Each number is 128 + 24 x the weight over its row's rms, rounded and kept within 0 to 255. Layers, rows and columns count from 0. The size above them is the row's rms in percent of the matrix's.

# layer 5 attention key, 448x448, rms 0.0286, rows 136-160, columns 320-383
size [ 98 104 104  99  97 101 101 107 102  97 104 105 100 104  99 102  98 100 101  97 103 102  99  98 104]
[[149 105 123 115 108 152 109 174 131 129 135 145  98  86 131 118 158 184 146 119 113 116 169 127 124 148 127  83 127 153  97 113 117 103 123 161 148 134 128 118 144 138 120 160 121 152 154 116 135 186 138 114 125 157 156 130 121 132 131 126  89 104 145 169]
 [116 109 105 147 173 104 129  94 108 137 119 149 102 113 128 113 129 174 129 118 153 167  85 120 155 145  87  83 153 115 119 115 148  82 152 144 140 147 126 112 139 181  93 104  75 138  82 134 136 121 177 119 113 125 156  95 133 164 112 110 142 106  93  86]
 [152 121  90 129  97  91 152 131  79 163 142 122 150 135 120 127 142  77 165 192 171 119  95 121 105 145 152 143 136  76 141 115 151 157 152 111 107 134 140 140 138 118  70 122 112 107 135 146 117 129 140 119 118  78 136  96 114 134 130 103 116 165 115  97]
 [117 155 134 111 129  69 109 166 159 147 113 128 156 142 144 161  93 157 125 117 146 118 162 100 188 123 111 195 131 145 113 130 108 156 165 111 129 113 172 155  97 140 126 101 146 123  85  67 140 161 108  93 155 167 180 137 140 105 101 111 127 125 108 117]
 [122 167 117 151 144 104 174 133 157 129 132 158 123 119 126 147  96 138 141 101 120 144 122 169 155 107 143 106 143 111 116 144 149 128 131 149 119 122 157 150  65 151 110 108 140 138  91 133 122 110 151  76 156 124 117 153 124 175 114 129 122 131 100 101]
 [116 104  85 117  99  79 131 164 110 116 134 160 138 125  56 141 147 113 133 104  93 119 166 177  92 118 126 134 135  93 141 135 143 122 113 140 124 164 143 113 122 107 128  84 132 144 103 129  85  88 129 112 192 135 134 158 156 111 160 137  99 132 125 129]
 [141  73  95 133 108 157 145 103 118 104 157 132 119 107 104 132 135 129 145 126 143 131 115  90  95 135 171 141 138  96 113 122 131 127 164 130 115 141 153 161 123  75 127 120 139 119 162 138 158 121 144  90 114 160 169 154 143  88 108 106 102 118 142 161]
 [ 96 128 159 136 155 153 150 139 159  94 140 129 105 110 150 107 135 138 113 119  87 122 125 173 186 118 125 171 150 175 148 165 150 159  98  63 103 156 165 130 129 109 161 109 159 149 120 148 121 141  90 158 124 137 131 104  94 137  86 123 129 132  92 140]
 [120 117 115 144 148  98 123  91 124 140  89 130 108 142 122 144 159 149 132 159 105 108  97 133 132 101 125 140 165 162 150 100 184 154 112 128 125 128 144 146 141 104 158 111 114 115 128  94 108 162 135  55 129 131 126 158 167 127 116 130 102 115 141 152]
 [164 142 118  98  95 111 139  81 168 128 160 134 131 113 107 143 121 151 155 112 144 161 106  91 123 119 100 152 139 123 138 104 103 114 111 138 127 141 142 120  99 130  66  95 112 135 128 114 149 166 148 111 114 123 136 149 101 146 128 126 107 169 147  93]
 [127 127 167 101 121 141 119 160 147 117 163 135 153 120 144 120 145 124 126  99 159 144 136 107 140 164 105 154 113 129 118 141 124 105 142 132 145  92 120 149 155 147 116 109 142 125 152 131 125 137 146 100 165  92  80 107 161 156  89 159 100 140 133  84]
 [136 145 143 108 155 161 176 110 136 157  85 125 144 131 110 147 110 146 152 105 130 104 134 134 112  97 105 170 132 106 152 124 110 143 179 101  70 108 135 159 109 137 162 116 113  93 153 119 152  94  71 138 146 139 100 150 120 137  96 144 138 114 167 132]
 [ 92 122 127 161 161 136 142 123 157 163 133 124  87 146  91 111 156 129 124 154 150 121  55 124 137 152 107 192 102 156 125 170 124 187 104  92 127 105 153  77 132 138 137  99 122 143 134 158 117 182 146 127 162  89 141 140 103 102 123 120 107 165  98 132]
 [113 175 129  90 134 114 130 117 105 132 122  98 125 102 120 120 112 142  90 135 104 128  89 140  95 120  86 163 106 117 134 132 143 128 135 158  89 104 132 109 125  94 126 117 138 161 157  96 131 131 149 105 120 145 149 155 129 133  91 121 133 109  96 112]
 [129 127 103 176 107 180 142 110 144 102 163  92 133 170 119  87 178 140 135 138 115 129 160 127 136 143 144 163 120 161 111 183 128 114 103 174 139 118 121 133 118  98 135 111  72 111 141 144  94  96 108 130 145 104 100 124 127 141 156 131 135 175  77 164]
 [123 134  88 127  61 151 123 104 129 130 135 121 152 133 149 163 115  98 128 130  93 146  88  97 154 114 116 154 140 122 141 134 134 157 136 159  82 143 112 141 126 121 100 143 137 136 147 131 109 103 102 103 124 131 117 129 109 167 169 135 146 113 129  97]
 [107 137 127 131 133 134 127 136 116 168 140 153 146 140 162 153 123 137 130  93 107 150 143 148 118  99 118 118 127 167 110 112 127 102 151 152  95 111 139 151 118 139 133 138 139  90  97 131 112 139 119 143 174 128 167  83 124  70 100 148 176 165 121 119]
 [124  76 129 112 133  93 145 146 122 138 110 121 141 141  94 169 104 150 167 146 158 167  94 124 156 139 112  87 164 162 108 158 148 110 160 137 149 130 145 117 164  96 125 144 118 129 143 120 160 100  89 158 113 115 190 105  93 117 131 153 119 112 157 115]
 [167 143 107  92 110 161 137  73 144 148 141 147 182 139  91 144 144 113 129 129 135 178  79 121  96 128 162 113 121 101 138 164 114 144 150  88 131 159  89 115 184 133  97 141 119 116 130 142 157 124 108 121 124 143  80 124 148 125 115 134 134 164 168 135]
 [128 111 113 140 118 144 163 150  82 142 117  89 137 154 154 144 148 142 113 126 144 101 140 177 170 139 143 162 142 108 125 154 157 137 122 151 169 154 126 115 135 122 138 158 105 107 112  92 141 154 106 139  74 144  90 114 139 170 135 105 137 118 171 114]
 [120 127 146  88 166 120 157 145 119 154 135  95 149 105 160 155 151 152 160 141 113 125 159 114 147 125 133 101  96 128 108 115 133 156  91 118 101 116 126 132 124 138 115 136 165  90 128 123 112 132 147 129 100 149 127 139 130 139 124 164 123 136 152 133]
 [163 126 121 169 153 140 155 117 111 143  90  64 146 136 151 105 127 104 133 178 117 153 120 120 126 126 156 135 116 117 134 119 123 137 102 132 125 120 131 168  96 133 143 106 133 139  81 162 121 141 102  89 123 138 105 170  59 153 109 141 151 119 154 146]
 [149 117 119  93 173 120 115 151 143 127  98  80 101 102 170 127 145  85 152 136 119 119 155 100 145 127 130 106 136  86  97 132  98  92  95  89 119 127 148 154 114 156  92 151 131 116 108 153 110 132 146 116 119 139 156 117 110 112 161  96 167 178 134 148]
 [135 133 109 150 100 165 134 176 137 105 145 116 129  83  91 103  99 151 102 129 147 114 164 110 138 121 132 188  95 134  87 124 111 150  93 138 139 121 121 156 115 130 164 152 102 128 140 146  87 162 130 126 110 110 116 137 108 128 101 135 107 153 124 147]
 [135  94 131 141  97 136 154 118 132 126 124 140  97 149 121 119 124 141 141 119 149 155 120 127 110 141 136 136 115 109 139 138 182 115  88 134 149 122 178 145 159 130 161 128 177 123 114 132 149 106  99 139 161 105  96 161  86 111 137 119 169 151 103 134]]
# layer 5 attention query, 448x448, rms 0.0286, rows 137-160, columns 320-383
size [ 98 101  96  94 100  99 103  95  96  98  96  99  95  98  96  96  91  96  95  98  96  96  94 102]
[[132 138  94  96 160 105 132 159 119 132  96 143 154 133 130 142 128 157 127 108 128 131 104 120 139 119 141 161 123 114 110  94 129 130 137 144 138 128 107 146 180  95 167 117 146 111 133 150 138  68  87 129 164 168 123 127  96 136  99 133 100 128 162  97]
 [109 120 101 101 118 165  88  93 159 158 100 118 130 157 135 118  98 136 157 102 129 144 140 110  88 126 126 162  95  97 139 124 144  90 153 142 116 127 123 153  82 114 166 130 154 141  87 138 146 135 121 136 137  80 110 137 140 130  90 100  97 118 105 117]
 [118 105  79 150 147 161 164 128 135 133  90 133 112 100 113 179 141 127  96 154 137 153  90 136  90 179 111 140 106 161 142 166 110 113 108 156 167 160 171 112  88  81  88 150 132 142  92 123 149 121 114 145 157 157 115 146 137 166 124 146 136 136 165 125]
 [151 115 109 165 113 113 112 114 113 108 146 114 162 131 123 124 112  68 140 101 140 103 120  82 149 101 119 118 146  78 117  97  66 128 146 117 132 178 102 122 115 137  94 128 114 138 134 102 126 143 127 159 110 163 108 159 122 140 148 147 116 155 131 115]
 [117 102 131 116 168 109 141 129 136 126 168 142 111 159 136 113 143  99 114 134 116  68 133 127 121 128 123 120 154 127 123 128 116  86 125 157 135 119 122 152 172 131 118 117 101 125 142 110 128 104 162 110 144 140 100  94 119 116 138  98 125 106 100 124]
 [121 123 123  98 161 109  96 143 171 117  98 104 105 108 138 125 147 155 164 138 161 130  66 108 115 138 164 136 108 120 127  94 128 108 103 110 131 111  96 106 150 110 114 155 141 104 112 162 115 159 135  97 134  98 125 121  95 118 119 149 161 155 118  65]
 [101  96 144 156 177 137  99 133 133 114  87 132 118 168 161 139  99 132 126 162 139 135 164 145 100 127 117 105 142 113 134 145 191 104 118 188 105 151 105 138 136 174 151 155 152 124 137 123 175 134 142 153 140 144 106  95 146  96 127  88 121 129 104 165]
 [114 112 114 137  97 167  97 126  88 148 125 116 109 115  88  77 143 127  89 120 146 130 151 101  83 154 116 120 112 145  90 117 157 164 160 119 149 101 132 127 135 155  97 179 117 108  69 130 150 135 176 159 146  83  95 122 114 181 103 106 106  92 152 152]
 [101 141 104 138 100 178 114 139 103 146 111 174 128 111 116 152 129 114 122  96 163 159 100 137 147 151 141 146 134 117 118 118 162  96  90 182 144  97  82 144 119  96 177 109 110 111 111 124  89 148 106 117 117 114 158 146 129 103 103  97 106 143 118 154]
 [133 129 126 135 121  89  95 138 154 138  88 145 147 144 163 113 119 126  92 131 157 104 110  78 109  98 150 168 151 156 132 118 151 137 133 161 168 184 135 113  89 123 103 127 129 136 153 131 153 123 142 135 102 124 120 120 151 104 169 164 152 119 155 102]
 [136 115 133 109 108  96 128 105 165 101 122 146 147 106 116 138 168 128 144 147 133  77 165 105 139 117 122  93 136 163 123 155 136 157 162 122 127 111 129 146 125 132  87 149 142 133 123 120 117 104 171 142 148 124 166 159 122 106 158 148 130 143 137 126]
 [120 113 122  99 107  73 140 130 102 121 117 118  85 109 133 117  89 146 179  69 139 116 152 173 123 151 103 125 130 139 166 136  91 119 112 158 118 154 113 147 127 110 134 147 110 117 124 103 153 117 154 122  89 106 114 130 145 110 198  99 132 153 140 162]
 [103 141 139 131 119 133 100 140 175 111 123 145 130 168 141 114 144  69 146  80 159 150 104 130 136  97 104 126 184 124 120 145 155 124  93 136 103 157 141 135 133 172 134 132 111 108 125 119 170 157 168 151 106 121 138  95 115 140 137 176 144 129 141 129]
 [158 166 132 138 167 108 160 164 159 108  74 116 153 148 154 137  95  97  95 133 153 148 150 127 102  84  86 137 154 122 165  85 142 154 112 108 116 132 128  80 145 117 148 156 137 155 153  89 158 112 105 149 122  95 159 150 164 151 144  87 138 100 149 129]
 [126 125 107 146 132  94  90  92 133 130 117 123 148 119  92 137  94 104  69 105 184 158  94 178 123 150 109 149 136 163 138 112 148 142 101 107  98 126 171 122 108 122 163 117  80 114  73 133 106 103 136 132 111 154 147 154 124 147  98 120 138 116  61 114]
 [102 150 133  98 108 125 135 144 135  84 108  80 168 132 119 132 112 110 123 112 121 153 129 121  96 122 156 126 119 132 148 154 158 139  73 142 124 150 108 103 156 140 109 154 123  98 132 119 111 168 132 143 108 113 178 130 112 149 109 136 119 134 121  86]
 [139 134 134  65 137 126 118 133 156 152 120  86 126 157  84  86 115  75 104 148 110  99 144 112 121 140 101 151 142 127 119  87 102 109 141 153  86 112 126  98 138 151 149 102 128 111 109 157  97 152 125 116 113 158 113 130 130 120 119  94 155 111 134 165]
 [100 114 169 112 141 141 139 124 151 142 104 106 106 110 165 137 117 114 135 120 123 134 127  80 109 133 145 177 131 121 128 120 128 126 122 131 167 141 144 116 121 121 169 150 157 111 119 104 167 124 146 118 147 109 159 136  86 112 103 123 132 147 132 118]
 [115  79 134 133 160 142 105  81 142 151  90 155 119 148 147 113 105 117 102 164 113 126 122 125 100 162  99  65 137 158  81 143 100 155 143 137 170 141 124 146 151 114 154  76 121 156  97 116 169 165 130 112 144 140 100 143 138 128 140 134 111 133 133 177]
 [102 121 147 135 171 132  97  93 135  87 148 153 137 169 156 106 119 125 100 121 178 128 125 117 133  77 140 145 126 108 102 142 185  92 122  95 135 120 141 168 117 129  94  69 145 136  98 108 137 100 108  75 139 147 125 141 114 154 121 175 128 121 137  84]
 [102 163 134 121 125 138 134  88 136  99 123 151 110 148  89 135 105 107  66 104  86  87 145 132  92 100 146 105  89 132 102  92 115 154 129 162 127 122 117  92  73 152 161 115 140 122 153 121 130 167  79 135 122 151 110 136 117 127 168 125  89 117 117 108]
 [123 145 114 147 110 149 131  85 110  88 129 121 122  99  98 141 157 115 156  98  79 129 119 128 115 130 120 111  85 108 109 133 164 167 106 143 134 103 130  93  87 110 125 132 121 124 154 164 153 161 119 124 117 139 112 126 120 162  88 132  96 106 144 130]
 [163 154 134 111 159 114 105  88 119 161 114 150 166  99 152 155 118 170 162 104 125  90 107 118 119 125 103 122 123  92 103 164 123 141 124  69 127 167  93 136 114 180 101 140 119 100 130 146 132 154 185 108 167 118 138 171 126 141 142  95 124 142 147  88]
 [129 144 159 136 132 109 138 113  77 152 102 180 122 109  99 144 150  93  95 100 162  83 133  99 128 120 130 115 144 137 127 124 150  90 116 165 120 146  69 112 122  84 122 126  97 132 124 117  91 151 104 130 161  97  81 104 144 152 143 140 118 105  95 132]]